config.yaml
n_layer: 15
d_model: 128
n_head: 4
n_kv_head: 4
head_dim: 64
d_mlp: 512
vocab_size: 29520
activation: "tanh_gelu"
norm: "layernorm"
norm_place: "pre"
norm_eps: 1e-06
positions: "learned"
qk_norm: false
attn_scale: 0.125
bias: "all"
tie_embeddings: true
parallel_block: false
init: "normal"
init_std_qkv: 0.0399
init_std_o: 0.00515
init_std_up: 0.0399
init_std_down: 0.00364
init_out_by_depth: true
optimizer: "adamw"
lr: 0.00218
beta1: 0.9
beta2: 0.98
weight_decay: 0.031
lr_head: 0.00792
grad_clip: 2.0
warmup_steps: 435
schedule: "wsd"
decay_fraction: 0.597
decay_shape: "linear"
final_lr_fraction: 0.0
batch_tokens: 16384
seq_len: 1024
doc_mask: true
train_tokens: 134600000
steps: 8216
dataset: "wikipedia_en"
Each number is 128 + 24 x the weight over its row's rms, rounded and kept within 0 to 255. Layers, rows and columns count from 0. Numbers have three digits each. The size before them is the row's rms in percent of the matrix's.

# k: layer 4 attention key, 256x128, rms 0.0884, rows 237-255, columns 64-127
# q: layer 4 attention query, 256x128, rms 0.0831, rows 238-255, columns 64-127
# v: layer 4 attention value, 256x128, rms 0.108, rows 192-255, columns 64-127
# o: layer 4 attention output (transposed), 256x128, rms 0.0999, rows 192-255, columns 64-127
# up: layer 4 MLP up, 512x128, rms 0.146, rows 0-17, columns 64-127
# down: layer 4 MLP down (transposed), 512x128, rms 0.122, rows 0-16, columns 64-127
k237 124:108126130154153130112181106100075103139111127123130105105109178120113136144108177137135115115104138142145109117143102124161118123117140102146141129173132131150164072150095132134114128120113095
q238 116:113160101123134089093115042140162189163119148114117103109115146106089136130142125165100102108117157112143108133123155127080087102087137100103140130192148117132107115122127145127129148110121113
k238 133:119130105095139140099114187122169102080177125132128172127137105159131134099160132097116139145130136110156115152113151118109131110123104134136169122084094142122138178098152105121121129122139162
q239 116:120110140143120185130146191128104077097129143138117163132147126155140126116119129108118196126137113135111138132125132098190141137176084173164107139082108134148158153106104132131110137119109125
k239 128:114114161159138121139149087121064128166094143106149096107106173112139128152101143141138120102121115140106133114136107134179122136134152111125109140168152134142126069164099144134128128138110121
q240 106:120152100144113124118134142128135093131122103145082191121143141066117147111108180168088142115120079118122153153122093112129139150176075114143149093148100146144147138114116137113107136131151154
k240 098:131098117105128150130188170123083162075132103109095147110133144135116111127157140134131102143141098156095133148142114101184126161125152136142130115140135108128161156133111084114127145172106174
q241 121:148093136131103136161128189122136113129131130125149125133167132139158085141120123110183153130146115124132115098145110146168123152167125163118117132084109112132138156163131100137123072150157157
k241 121:119126146159126115142133091128088173166094149144137085135121144112152130160106111154151125087121100140106126118145119134140113152138151122109097128152164099133089067132123157145142121137119100
q242 123:112130133134134109135127099126114160129102171164091110138121178111136150134134155135079141083131136164127114086131113091123097103124100119118142157160114164157117093138093163160094186096113112
k242 125:124120092128164148111133134121104071108135124104114157120109155129131144127146171117106114127129133133141135146092155111128117122106095138134170141159109128123188088096085108123076131126107112
q243 123:136131124153138147142114147124153149140143151110151126115154112166119117153139082106151135154147134080141111134179192146179085135129145124106144124126137094120107149149138080139141060097127149
k243 114:091189165134132093167149110095133115125143130128145119112136104132152115138087128140152142121124155091144114142145154145126162110116171113125115138100165155119075111163174120133151066146120126
q244 131:140118117141137090118100067115137154174143137100140092128131112122104106124113142152143103105096148130136097107150115132055118105111162099093135115160130116134117125169136095132153135143117150
k244 142:169132081099127128143095161129201110102155128134091134161152096140104133111145121114143139155112118130139129140106145124073120143147112139142150121099107122113117164079158125111106121126133145
q245 118:099123146138135163096115114116103165108099172149137126110109157198146152151182103104137133092158157176123140112150171094149101116096127141098111144141137136136082109132085133166151137130126111
k245 113:120136097113162117133102090117117114182132108132140121145084148130165158148092150110125132121106119122154133112130110141083116132113120093109177148148129125158146100107105141159117132099105112
q246 107:138119131165126140141116167130138105117108139142119139134169114135153094160110122109116176129127125112143101080152125145177118136163120143171087137108083135148143125128082128135122105123137135
k246 109:117119146168124131114138095134062157162102123111168102099119143109155112147133129129141134099130126131127156131137115134178118127136141122116097118173169114152112087145102122122153126130104086
q247 124:133132116130130112122120061127136147150127106107152107104093116119111107150138125148138084096122141122132149134148134147065133114092176089097142111164146133098126124148156105102168144135122145
k247 132:171141102097122127133101159131207126108151119136096172161158085141123137112144122108135140163118121118156108126109153133070138140144114140144140116084099121124122178076153143121114138112139158
q248 108:114135158156116161112116138126111144111143161139156116104139131163144120145134127100146170099175163147094139145143161102144081102102095139127130144143157133155111152115173123146113102120075120
k248 101:124139128116129121125193110101171090153104123143139130121125168154153178141097165119156122135116133140109091100167154128121124086085147064116170163119139166123116112143127105148117126141123152
q249 139:096115158120120119124166137151112117108139120127135105119109130089088137135126135128112067117147100145117169192100078133130181114139112148146093116109127126120184140139158138117113184149097130
k249 125:146112150139115163151123105128139070140126196158112132146139121136127152091132119128116109138171140134090143076065158137089107104101109132127094140146116146167136120129109129126089126090115163
q250 121:107085128122120152114141122136085140097137137130129117091091134153131136142141119108092084121131120140136153187078111102143171130132122148136098104119145126138141138136143136122155144137130100
k250 109:171105123127143148139075086141108139159120146127146137157076126119153155103136146127101120115137128119143137072093124143118124152173118114128112129144118137204095116125100163158120153073140133
q251 128:098124143130137129105159131164085114119137164135130123110098143129128176130100116122073136124133106150104154158107086104127151115105105162169087131127126161172144110109118183110096179115086117
k251 119:160122097151126160108144106126119087170101177142132137111116161109145166102126174105127129121140140134110146085128142127121122150151123100123126140167102142179168093113070118133069151091121140
q252 124:137115121149146157123132163122153148133125129064152148135162096149126119153120085103189116147134153114141147116139146117149095156109142139119109113112104091102124145098132101104136090126101148
k252 119:079147143139128096128132113113127147143138139120177091080151108116124099108103117132139129125132126097154138125162129160133154121142156105117104136123155130105055138163204143104172099125123122
q253 112:110088142144127166106146166097064097107107148123134155090126136191188191138126106110133163119140108145103159120130123112158119159168114156134111117108111137132142144117081137147119137156096110
k253 121:148104112136129110129138107125086158179101139139136098125107170084143117134120152139123114104135107130146098107150092151139126159128156105125120141189139117161120088158122157159121149114117128
q254 124:131137139134127121152128072114115126166116116117136084107072116097113120119131139138148088112126120149132148141116109141076154116105147104127143124153139121099125121166143127119142150162119128
k254 135:169126083114127125146095145136196147116155114132102148160142102129108144122150119117130124165134137130146126131108144116083117136149109162137137119105090134122121167092155121112097150130130159
q255 117:135135112147118114146124116109116098144112125162103145122150173071122157096115159153109127087124085143147142130152081142126102160167115132150106133150076098153138119113092155145089146113183099
k255 105:110114088120131137098119148153090171092130118089108122143148148092122113094154147118097110110143107121143152117114139101180109161154119150116125105164154094117116122113103131115103146162144143
v192 105:134109112108121143138131126103155133146165131101081132091108151112176081159114130121135178109119093161196112149118092123117089147143116157160122151116142137143105120119092173150116163118106105
o192 107:096111117105127131133126117171188116104113123181142143152109130119099150139162108100120088127137113117113154143123154149123137146130134115143121150156137081114107134110147134131144117163166139
v193 133:104127109115115099162141151108120153121150094098123128110112130135161126148112145089164165094106121138150068126150098113155108137179175132131181110104153117126134120125138086121144140156122149
o193 118:122120161112101139123149176132060091151110143149157115126102107130090145136152114126101093126106086140092161157120123115228148136110113131144087126086127120134112130124177155131112140146152116
v194 120:124136120133151125164122134170122135109118121165146087100151114147109163083130138169119131145094104082073155106113135131129147116071163093167105143146123131114113135160164135111166139068141131
o194 121:136155106149122118164106100098088115164114132107131148125108123133111133106151134125132124094106141122124126150138120101049133141126097115125164101172165153133150095107100118131102142127149125
v195 105:127177131098151122130118125123120147114127113109170103113113120120112076083121174181155188178115121131125132170114136125110173131112141125111156103118127133153152124136162156090177128136121123
o195 099:120099099167109126113139061129130073123122122147118146126124141118132138153133129121106089077129129124155145141122124133065139144155119102173136138181104109097121129108116149121114123120164173
v196 089:124137094130145106141122125165130152127145086162142137165115124129138129123168130077156107134172115162115132112150134161133112162171147102073160110113150129142119125117109091128137151159151188
o196 093:129122169111139152113132155091087166133170152079113091111119116137130132117095162148098153137110122118102116115142093130155136089123113175116115133123082151155160164152179101123109105091091089
v197 093:106131133139148120093084120146144191127147120102121112128123155104138096166113082119160141056160113176146112132147093100133116161190121177078127094111157113149115117118087126145140159199098103
o197 095:130118128125121148126167139141148116097112134144122088130128133119103133129114146130077108164121131139127165160112115159195127127135092106147122138124117135102111139112158143129125107106153130
v198 099:146149166106073164133145118084129130137135148090094149124105148108123115145112163129108161130103126134158102171117119117127122089140079136131105149120114134192105106131090114105121132119112103
o198 106:105099112139141114131126108161165120096117134176143145146166154116155103155148081106165101135167139113157131115125138153162135140139173098137110135097122096084105142138117144139157120188151152
v199 098:109129116117128123146148151125119155076146159094053149108122167158149107124088129089098151113084097125122108153148135110138087107155137168149088140136111107155089118093095122120146145138122133
o199 101:123107138121112138152134183149119108136107131162170152149134107103133144145165079116137100140135104130110165151109137120218131155121121094142103119060172119095122119126144138138121140177169136
v200 106:127093137099095123129138116148134124137134130132171098139113111150170135129160113138106143121114130124120110126120136139125112124141111109071162154132147165122123113147150141172126098122136106
o200 103:103161135112152127113127139141102153132123144126097144096099143131122173110131160145109074084123111106099180167154124137111161154095140139165146140156154117144118103181119102117126112084130103
v201 105:144129122113173109157134130131116167123134115083134129093107126147107077102134149139157176126107109142119101148156137113130114144154165105138199118121104130119177130103144112112190099161165131
o201 105:110113101133087144110116096134098077129120124168138119132073129099146183151131117128068069099140081126141164151105149138118136148127131135171096133157139099106118122149159158116101154110172145
v202 103:147107118179122128139108126198131150120127123130108159165170151123120143136145109104119079119187128149093152109135132127140121153118108160111059130139136096112087133093081104136139146108110152
o202 108:149146156109146146123139199096109180131131123084129130132156112151149120111103121138128174168114158115121104101127115113198117117125114152108145109066126179138169135130119095134111109123079116
v203 088:110130128146181096124086124201160177103168083142119140147131152116112122157149077125143131084136074174145137128148151133130139160136137135126087091129138113097106110065110122148143178154152118
o203 102:131113124120129153127137161115186123137138134093119121128105109122132130115104130129112146142129126127116136139106121118087116122137097148127160135156110129130165130100128125120112104086123141
v204 099:128160148117129120120119142126124143109112101116128141103110126083075090109142145146139156136139125162137132157150144119119152145160133130109125074112121103170166113101106120084170142162128112
o204 095:148088098172107150119147091117164086100133112124146113152134140123149110152101118119096138150147096130145107131109138134158104130180124135163122125132079113088125154115149155100108125138142189
v205 100:097142154100157096129147139176122127119111106150173101107164117115119129116104119164136158139116142122102139106131125150126154103093154133115089111146128128067085112136158179099186140117107083
o205 104:153167110164115126139125150115080135152105113104132140114133142154069131100146121135120096110089122135108140179127120111148117165149103085162161106109173178142150098110086104132088134110140136
v206 106:105113125117090153141153143129128165120158172111114121083111140165139130141106097106124151092072115121133061142139121112130082106170104116135129124116120152162099137139125091144138094152114120
o206 107:115127131103119118151131142143112099118094135164155126146144131107104140127165120114136107145134102129106192165132127128203135147122143110145097128090162088097097118133146146125133160160186108
v207 094:117111149166121106133131135141126140129122132120091127113160150123154131134110059081115104078160113200140120120121109145132111115142121148162058133135108132086081106135120113157140125134090092
o207 083:153161132108122139136122176140105158143112150111136104148143134137090131114136157156127120179111145112132127142141111146195102151121106104084141118071176162139119124110104122115122134126144105
v208 086:123133100126136123127147141146128125137158107142138169147135137155136115165140108052104080095114126115137088136136140156125120140099091093108120135139085141139087121149117067155155118156158126
o208 080:133130187111119115129102120121109145126178171082129067126128146145134138103146147166158159166137131142123151128151059156120135108136151155103156126101126130155108126155127109131147132115118086
v209 094:127109162141083148144154137116082129107104177140127126108147141183141145114121129122082076156089151094077125109116153118131114090129104097116114166140104143148108132176125063151139087134122170
o209 102:138156135135139102152118139114047150140122134125132135122175138132146125121139155148150147123141143129142126116143111116161139134115136120114134112063177143119121105163099122126144150126134102
v210 102:127129104124127112146113113133138137143136101098127101131121148071179098135153121175154151134189128216146123104105121115126112156133123175125115099116159129101126094128131208142138149136129089
o210 099:120133127125129154056164143166126113131107104148137144116077116137093173123102153140069084093114116102125141148121158159124133161105125144153150175181111127141133134116136125121095103091129134
v211 100:085096111113098137126153130095138107140115151122129170137130148117150115148112134137137167114160149129177141139107142124133117121175116179115161130133152121149157118099099180120071153104099111
o211 104:127120136116137136116133193154169131114130112165140150137117117125118132145143076098130097135119099131095144134116148143219140139121155115157085137069121111123108153117152112155149114190111130
v212 084:104122089125170142130093137115170169109166105100097137109110131105144108154122102138157165060119075133163085121159118098129109159147115129124124116111144089120106118119134123157136165137105097
o212 096:110117118117103139144160136140147092130108147153148102146089117122093145145145120101097103144121099146097190183100123137133142137137098119168101130147144115113109133095174145112119131153172137
v213 097:129109137138087128099115132150141150099167164105061150109138155116112105131133099116070094114105113187114110117152122085132103152165111158155119109128137144163096141112123120152101118137150129
o213 085:138119110104127137166122131149167106127084134142126118136137087105180186121112140128137123157166133088169146125122160156099107132107125123087149144134136121117134099154097146126158136121153126
v214 086:120142133094087130116131128168123122095095142159116132119157133140112177071145165137083104164116101112077182150122152132132126117124126136165091146148079117139144125119140135088080142113116170
o214 093:149141111157148144177106151099124137144128117124113173126144116141180123128113107118142168112131149097150084087136146094081118126109135117112154099121154148123153112143086106148154129119117140
v215 113:101104106123154120147143148109141158119159124113108130083111129146141120155075110122153177098084108105150081134153112100130109124157156111167125127130121124113111131127128120141159155123112086
o215 115:119132114116099131147136146147108085141091130166164122146092123115083157136182101108108087124115087145093177182116129121170141153121113106157103120111165109119107120095162150121109147159180133
v216 085:151133131131105141132104118126129146152118096169107133169117108069151110126158131116141141116211139200131130107137111148143136174169126111084143088111172127138125104130105139105169120170129128
o216 084:136137146114145142065160142121104161110147122086140108110113137146100126107093155138099136145100113112118116129144110157185117096141125178122152140114057150174144170137162108108093094093095107
v217 081:143133091159176128129100138151144172109131100152092130143144137119143121148156114121162101099152121148123121084190143091144144195133159126134108095119148093093094148098118135139154162134117130
o217 091:144134147126125157126159183105116130157129123079140113137099089140095131109102132124094166155105101139101131144103114125150112108125076151125136120127127179156166140100158114124077120117105130
v218 087:107088145151111151116105135194143150099132154152092141118186139100127142146125091144138128131148112136105159089129144106132110144117124193137067107154127072136095110090100153115098167102133120
o218 097:163147118133151150155137196115152154118111100101145156139142115149122121117109094111129165148111149121118125140111127127165108127125109115126153114090152177120146125092093101142141109140109134
v219 101:131102095105146123125132143093142136135144123107107151092105131125136084170124138122165169081102126138197089144152107102129109134171137120161153126110134102109146134109121118142100131129114107
o219 110:100113129111110136121140148153156096129127133160146110145083123118103149159156091097109097134123075141086160158111140139180142135127129128147087136126138100136104144111190150125130139177157138
v220 101:137086133152094151122126120167122081159093149149127106114127116145167148116127099143092094125134121162119174096094135134117136119140098173135092172121120131114102103137124149167065156096083134
o220 102:123186127106170126127127166137116190137137120109086164126155146145143132109117170137132157108128178095141083097146136119117129147094126132096149120137164158144145114143079103147165094107103124
v221 084:091133122101166123111100128160168151103163129108071134114130158102108154157112102131126162106083084130157166151126114120137122130133127144157079135142103124155136115101117145112105179135128112
o221 098:125108107140134136168118143135212116116120118145146151140114119117132128127141067092137114118134125118109139164114140127096127124128122117131145121128152118112139118084114121129133117137154153
v222 100:097111154111096151100181124131134094129085150115155139102157119071083167122078122180115131123099165122112139135099127087118142097108102143116069127147130096103135111149144157130129136129075071
o222 098:176176094159143108148117128135167127128094109144122130140187147148114089130139097139151152140142141137148112123138158131142112154147138096143168102084149167119110092097049120123143149132137155
v223 069:125129121139133133141123138074125122149151139086128093085082109100177057139109139132156155117142138126169066141097089157108100149136106117139161141118146168148135125130120150125097105121120123
o223 086:096098128106107119101140084171150097108135128166156130137100150119099147140166128122129086126128129124128151130142134135116147120131149136144109157159109055122089142119169155138141138164157105
v224 098:092084143151166139107147126143124128158103109161143128135167134152116158153134084144121115068128125134126163103123139122131121125114137139146089141124141120067081134148136137156120166111095059
o224 093:126197103111133111157120144103140165137140159079095081128126146128077097089117152128126114154087147150082122152128105141138100137130101127109123114140177170147156106122114103119099136111119103
v225 099:113116115177136115127132123180126105143129103150105149184153140126129127179141102127107115112162109187140144084141121117129141159097114163130073096125155129072085104114108174173162161126134086
o225 109:165150151120138141089139188120117163153119122086131123118118104150122132085089151159113144134121134130118115134113133154143105141115121152107168133114126179163170119122095113111099102084082145
v226 108:104148096114221078113130126116138148123156088134146113121127130151121119125107161144184163115105115087135124115163122105134131152124190120142153115126150127089148148125140131129128153128115133
o226 107:101100116147093140157143133124120082139120129150139119124068107111095140140157113099091089098101101155085160174095133100081150123126096113165095133168143106131132119098175147143111139129161128
v227 097:154147148129181120123105135128141125150146065124135088122122122083120141135116128169134161129130146154148136127097108086127146124099175152163072121107154109080123153129135186119159178099077079
o227 090:093132093171120133117171093145121100135086114125114138156109143131068105106140146109108116122109124156104095150121146126098123159137086116137120119198119137124152127071136157121074122135145164
v228 091:137133107139160114115106122116158130164131086131162079114129107097137110159129130165184159108147124191139120099124099094124140152105161139118121089109167085081136110120139209142128175123096058
o228 091:126141111144119146098147092149146116129116118108110120123096154132058141106116156136072120112117128128111129151126133152084118147151087134150152141223122155149137134100135130116107105094131144
v229 106:140119134169107152115114122169124120125103140161140159155144132131142157106144093104102065150179139133100165119114146145134124100131102144073101144129116104181100133127094079109075144134116144
o229 111:133145159115164117133134178100125189117152134086106123122185125151143092133098130131154194154114173119140099093141092115182125108124117143106129117069123170123143146130118093149149105118085117
v230 081:084097168136079140115189117169121120116092144153129131126174150126108159128096108138086101123126122134106149111083136117131143113107110143122078135161129150124102103160147127114098141138104086
o230 093:179178122136151114165092162118122158150105125109115133118182140153117123100122115145157142126121159115134110125155123130158106137129126098108173100071167170132127098125047115145152131110125124
v231 118:115143112144154088131119128135135133142143076117114146155119123108131076166125113090183170106175148144160082134135125132134151174145139114088151080118146112064113098108135107131156099156148103
o231 117:161122152128098147080146143121104121128132127108151081113083136142085153123117148159081105125102093161100142150119101162182107125152119157148123134127097150164124151133159141100098134111123143
v232 119:101124131124198091149126142185138151114168092129121090112126135150144142132112118125124165123091111105120113115123112130128131127100164104154106156133134143082077132155150153140186135102141090
o232 119:120143118133097120162127120122074100161091151138137137129092113128079156100171136129116071094104110137096169182131117112087150162116093104150139106159177129129137097106125128130092140120174124
v233 086:155148106097119128145129117065110122125180159116115101093102103138117101099131168135144131140081122078141118141132119115117130162138120063149175139126117162162191161137160119114117104099136166
o233 095:092105110124109117135120061150150088119117129165142134135088132106147156141151120116128118115151123127131133124139145125036144115124154142137113141183112066106101122137154160131138147153162119
v234 102:107114128136167111098120135148139147138118086110129123126130132115126128167125075119175147082139128161161093109146115116128146143154154144107118094118143099074093107116119138152160139164115069
o234 099:157152133134099139123147155127121141129127138107130085126132139140068108107118147140087110151116113156099145175109096147214105140155088117143128114101139171149119133112140113111096123121127134
v235 088:177158148121128145140112117109134101172090069143179135144117087090123130113152145128174144152137163130110151150101130126127164126122145101086119119112127084135130111146132137089173108136122108
o235 086:128144132151123119087145093120101149110159139076116114109149174150101087127117154156110174120128140141134081112153080143141123129158104171137150114146076180133132150122128110106096096108112141
v236 104:103118120136142136115129129142141148125123143087115092083132141110141120149065095165146153093104124149139104108102102095121110111129120175129108129124127124156100095136119146150141150136080058
o236 110:133153107128113124132140124154131124124086124165134131141148147129084147119154123125108082125126123131119178185119143155171133172140109082156128117118180139089090111105101141126123130141176142
v237 105:106155111121203092131116138150141159085135101106097128095131135118084106140106133169180180101103114141129128137161120087122158153148167133157123106124112095128161128108125117090178159156107112
o237 106:129114092156097154164132115115152091137114125139140120139099131120126141143136084106080112122118101137117151175093136124093122137149086104159124101148150141100137116078127159126108133132174179
v238 093:147151153090094128160094121132138162130135120138116135129128110157132141067133159123129125163096097110072124131135126154133105121091129093107168138131120122200126125128126135079160089137161179
o238 088:108110136139133126144123102117097117100122142113123143091165121123154134144141098092148147113125146098155157125141099101090137109146136124134159113134137130119126129160121096158127121114148088
v239 104:125130109117163112098120116083131104158124107096174102119116111100139088161122123134166169111160167155181105109143112130127139150120147161094146107113151102051145111113134156153126126161115091
o239 108:142124134137104132058152110161141114120139113131124104112089152125071141142121152149085101121131112160116142147110117155170127135153113135154126158150098131158108145132159138107120132104118142
v240 091:137130109135162135130116127101121118122130123075182133116087099123113103140152157132175160153149136136117118131148141135124145154154147117106190101104131115132189098118128115119151094173138152
o240 092:142108123119105138060124089137119117120152120141139112124110140118133134151106140136063116110153098143151138124104118150180119121156123164160097146140067109122113169131178141087120131108115147
v241 091:135118135113108109109166113133122076155117107145132105131162132097152145152134121113113124145086143164124134102090112148135137126068115142139070140147115152078081110142157185147091125112091097
o241 091:152171133140136122122114148148113178155118119106111153110153148168102130094123126160155145106137166116132086114142129129109112147122142108108195131123161165172141095147046103152153122104112132
v242 085:111106120132103151119128127145139116090122183138084153135156146123118142121131138134111117143131108137112174119143145120125121132160112179163107144147111099173147137107097138109068193112103158
o242 094:130125113130166142160117173125190152119125100143134171146147115130174117148110069102151164131143155103145103106108150113138124123108137113111124127094146130106142133112105118148170100162114140
v243 093:123125146090099139115136129138137159113128131099121145093134109143111141106165123130063126119046118117122110163112133143134121132134068107109113137134103122133109126141147121152200094135143082
o243 079:145136099139121122119115107141147109113131177113112131131149143121162140128135112130139113143177112099169177170146110141100133164144134116148172116118156122119108084158089100093118116133154161
v244 096:155138167099082161144148124066113118132103152114117130089077128121129104094129147120122136147123127119130112183071126136121132077160133115147177169118112150189165126151124098100093093117141138
o244 106:088107106132135106138110079144143109102145145167131134144150148106153121170144118114154103115153135115162126103155135130127147120130149112120086136131106067089092148140140153123168140170158128
v245 087:141145115126084137134147138097106108121081141121159138107131110124090094099127157140142123172150148087093143156138157143117151081121145107105179118127100121145185132146134079103129062134151150
o245 090:140144129141123112111105089123089132120148126134117108112149160133154127161117121136123132125134134143155114092133121133168119132153145126130088121099117136110107140163135142123135160147118126
v246 097:161127171128076171154143136098118114137099152136172135110107096137110108077143138122104132145094125130100148148100151144119148072139113110116153125118095123193160100123126096087173069131125138
o246 092:137117110129136111108087085127131131093152127103119151132180166125168105149116124117167161141164121106182131110146128132158116131170144116128136125105095113084104150149101128102144127145132152
v247 092:129131148094090169134129141079129118120125169109129110064102113151126167086114146143110131145070142096106148136081102135120115093156120089138147186146109169194182131152126091132108108103113134
o247 105:100127099126134100184116084140123124113118135169127160154162151121149120142169109099154109114151133103151125130153135104099160129125152119143115111118138085087085122132127136131161140165163127
v248 115:148125152158097162123129124168125129141113144142115143161158138102101160133126100137099110157149139140096169126078139133127131102109086164082057125134131088158081119127097136104132150113091108
o248 118:147149132133161127135131145115135187113127125093125149129207150152145090102105118142161171158135176117147088107144115127178112128145132121120157101078123187110149138122072099131132099135099137
v249 132:085085150125130140125167131160131125116122165114130116078164155139123150147083089150100136103074126137094150123084119104116114072132108167138083154137114125145101100150110140145126147124090086
o249 120:149164104131134122174114149142124142130099125158135155144178149128119123119166110118140115138135142112127151162135145139166125165125123073137138105085194150099114096107071115128152131145164124
v250 092:125109118129118148105071104112145134127117139131163130160117134154178168102147137138156098104124118123119181137103099143133101134135118135097152145126157120202120148153087161162080158138108162
o250 095:092129163100164118133161119122163179113163155126083122106166113119143084150103141109125167127135163126132103080148112113119155112105125149112115148142122141122127137146157074173155090132088092
v251 108:148114138140121125107108122139134102144113112178144139168139136109127161111193131135103062150188144169130192109102143167124143146112102136112119125119137124116152134132115135136065138114133151
o251 114:137140141122159134108126121112145169127165130076096123122137123139148106116074156140136180138136160106140061077148123118076117094120134169090155138155088148153159138142112098125146103087070121
v252 110:119141129150172115138124124142145133148147060140170102133128108102123114170127096141161189110140145117143115122112136132133163142113149117120112101113161096064097108152138141134179121124110056
o252 114:149151117132096130099137111114102116146111151090120100116101151143035128091120162154101096118109112169095143165129086153142118144155089147139147114161108170151131134102133130090086120095134141
v253 110:107128102102122120153118146077142149106141148111106161129128134138132092129118127095166148112136126097175103122153135114145112123189166139145185112118110080147155146089094094106083137148119175
o253 109:110101145114112138122146186138153110116140137141150126126108091104119132159132084102129133155119086155100155136110125112211146122122111122134064128080127111114109153112197149141145138174135119
v254 106:140129108127086130122136125116129109114090162156082175150155151121148164097144173111130077184144131137107182112139121130128113111117140140155102123142113118153157136121117156117050147101137213
o254 109:131126153124159139133127165119130159142142101143138159128145097141188120159123090117145182115129149105152061074129162095110126119090161138105129142098131137153144135134126104167160123148085111
v255 101:121127096148180104124120135150141142142145099143106123166150135110132133188140104107134118094155131157161111089144110121144125175111130119145060098125154122039084122127118165160163150129130115
o255 104:157143155118112148101155169118107139158119129089147105123089103142081131088114149151111122143101107150088130160119114143146110120119111159107150130127126175183158130114141115113076131097105124
up0 116:137118121127116102132128128108125156130160071157090136126156192087149127135092149115104120134148112109116047149162116117145098108156153129107119133115105083123121106103107149138077163178145132
down0 115:144131150096114126115143101132126130166142079097150125105159137107129179117146134129110093090128102098105121116113109105098104081100130107126129119149127133141143119124128182133169195139094129
up1 108:138092134098076151134135131132134154094137095139101084106109162170176123116159094106131169129134111169162112139121128144126125149157108136116123144105171141106089095115147145149158119127206112
down1 096:137146123125121140107084073113128116118127126123150121131134142142118128150174126149121150153121158140160158162119066135092159137088141127137104126109146108177110153160124120145159126110163110
up2 083:126134074156144129158136149116147127118156131128133140178171104134147138119126141107141162119132177073150085132144146092113147147143100115131119143064151145099077141160143116148126119152147119
down2 091:102112105110074111123106118126126141133082146114121170149166124131137124107128121146109184102115097101107152109123143150147101103169164097158187117127137113126143125139109090108154112165126161
up3 090:130088136132159123161131131123133096114115122144134075112139150137164117128065145116097106149102175134153109160148125102125159116149149160136095169103115108137087143135148108155143113128155045
down3 081:145108094150157142101120125120134156137137106135141106098151074105106132075121103134133109133075076118117148164135137118137128161135124128150094153022142105109124165161138103116128119114154098
up4 094:127123120141102150126129155106128090097092137154129115147172108169133140141138153138157139116118156134153123140127133156110140138114092128117124134098164139069103113128168152132159086148141082
down4 099:123161141113129157113135130150111131127109122094143125126120166112099143125154119130145140149121074142112103122119113122077108094130164099127124148110071150201130144147134152160153147120115130
up5 104:134112163109099121152118156119118151083125086125089098109143148118105111138146136125154114160117119119164075133144110081144111121144126173116154114118076059154138103078105124121118139162161082
down5 097:113164136086138118088118137114135111148115085114173150112113109125130165078128146108106125159140132135138134115075094164142103164108114135109133130111172144146119145147106132104140152141087135
up6 078:128092106141103123178121154174149110117094135130113157077129137121122120110148142136096127113148116181131120140159184119157153112192078121121157146115134133157098088118141137151166177097129104
down6 097:116119133136144121155145180139106133061165153130092151143129151134149132119123101107113121110161130144152109144102143142171140157104123140105114157088128136141128096144126123129115103119131114
up7 105:125113105098107199134136138122073121120124142129071134144133138162094103099112148087115129113110074124121128168162125129140126159124113132125102145116112128180113169145122112103153138167159168
down7 115:102125156137191196136122102103151120176112117131135121095137099120118176119077128130108122135140163130110107136178124180166156127131092125117126122081122126119069122084178095146139110157113138
up8 114:156079093135135140155147130149122150121082117138130165112127134129143128107141134155123120127154124107112163130144164165142099136176141130136155146124120092113151123120101124109113145127150124
down8 101:167122133131129118115136134168115170147175106150133127134139186179115151107150142109128143108133171123114138141081132128128089142129115127100134152130167080092114135166108086112146139117139154
up9 107:148136135121093149138108154156121086120124103136082122123144102146102144119140143119128193175133133129157132118113160105129166138129116143153172152120112101151086094121116126142155103081136133
down9 101:112125158118110141136127129121101150125097129120103116086145161149142125144141112093085140139134120133137113114149127118154104129154149107148155173102108143113164093098152104106126139107169136
up10 077:113103133154140134184144165144121100101102107134158144147154125090132125061140117137108106103164119133158125121135145142191179152168105141147122182073127110108119102148154117120146158102146119
down10 114:106100109131145148112128140160105158126146187145093130106119157087117128111134118120161139080111122107101115134113113115140181146143112172113116129121136125188116129109158181144096091110119095
up11 094:089115091113099175117156128126144109104150167151158144114118106141157126140121146139118169113134156135143125153126139132114128128150071150103131166096136174120102127141160178132108098161101092
down11 097:155107162131126169061104099101131096116119133141138139137145170108138133139187146119148107143116108139141155138129097115104120122107132114092150170095076124146116122169144148124165144123153095
up12 098:115095120118100164148143127108114131112161134173141114124150118129164149095145133131140176145131171114135140103121157160141105155132132136135152154133168146104077131106128191114105127108151148
down12 091:109097168091161061137125110111111159142099111125109155133145081132109065150163120116127108124148090113123127075145114135163099086100145113128164122183142108103134081140118109132095133107171119
up13 087:156117133135159164162161152127109105089136106153134155192143107133144141118111082130100177154109093102121108166147170124171135147139112164098103134106109135156104149108127129146142090108148120
down13 072:123122118121135154151116142104091106125126178105128122151133152153141179126099118124154077114121158098153136137119134126199131146162128156141164092070159158082104130138116120098133104130118124
up14 104:160111121145103146111153161126129118105073134119106173100140149105168118149109066156118134113117122104184136118116111176157149148135079102140114142142115130109141163140145140131112147149126075
down14 109:136147147131116113108129119132148131139151134101164105122161103128101124095157113124109115135122146111141073130147136126082091141118164072135145136092149134111113141112128138116142136101145141
up15 100:079128113107144142130112153124108148110114097160153094104153153132077126116134161129142179159140134110130162113126118126167107177126090148128128119132132093109153099127111174136091174112129078
down15 108:101148135125166153128166121107115074150111124129160141109193147118159072128128141103135114146136143125175180141091124101120137186136142152153129087172108138140107110153132104117096112115108149
up16 067:120151128098164128141133158146155139109127111126149148155110113138145141129155092095112116120155112165108113167181161119159123088100088136142155133073157119138124117113119117153130114127123146
down16 088:098098124119111152126122175173071167141112151125126128152135148128102118166145139104142148092132121158136107130123120150202100174152130100077130134062116110127134129132122139103154133149162138
up17 107:086102136132160152125161146139118119096130109160137119116147122098117120120109140125114132162135159121103164148145117133142102120115113184136148130117121084103165150108149159129106132115124133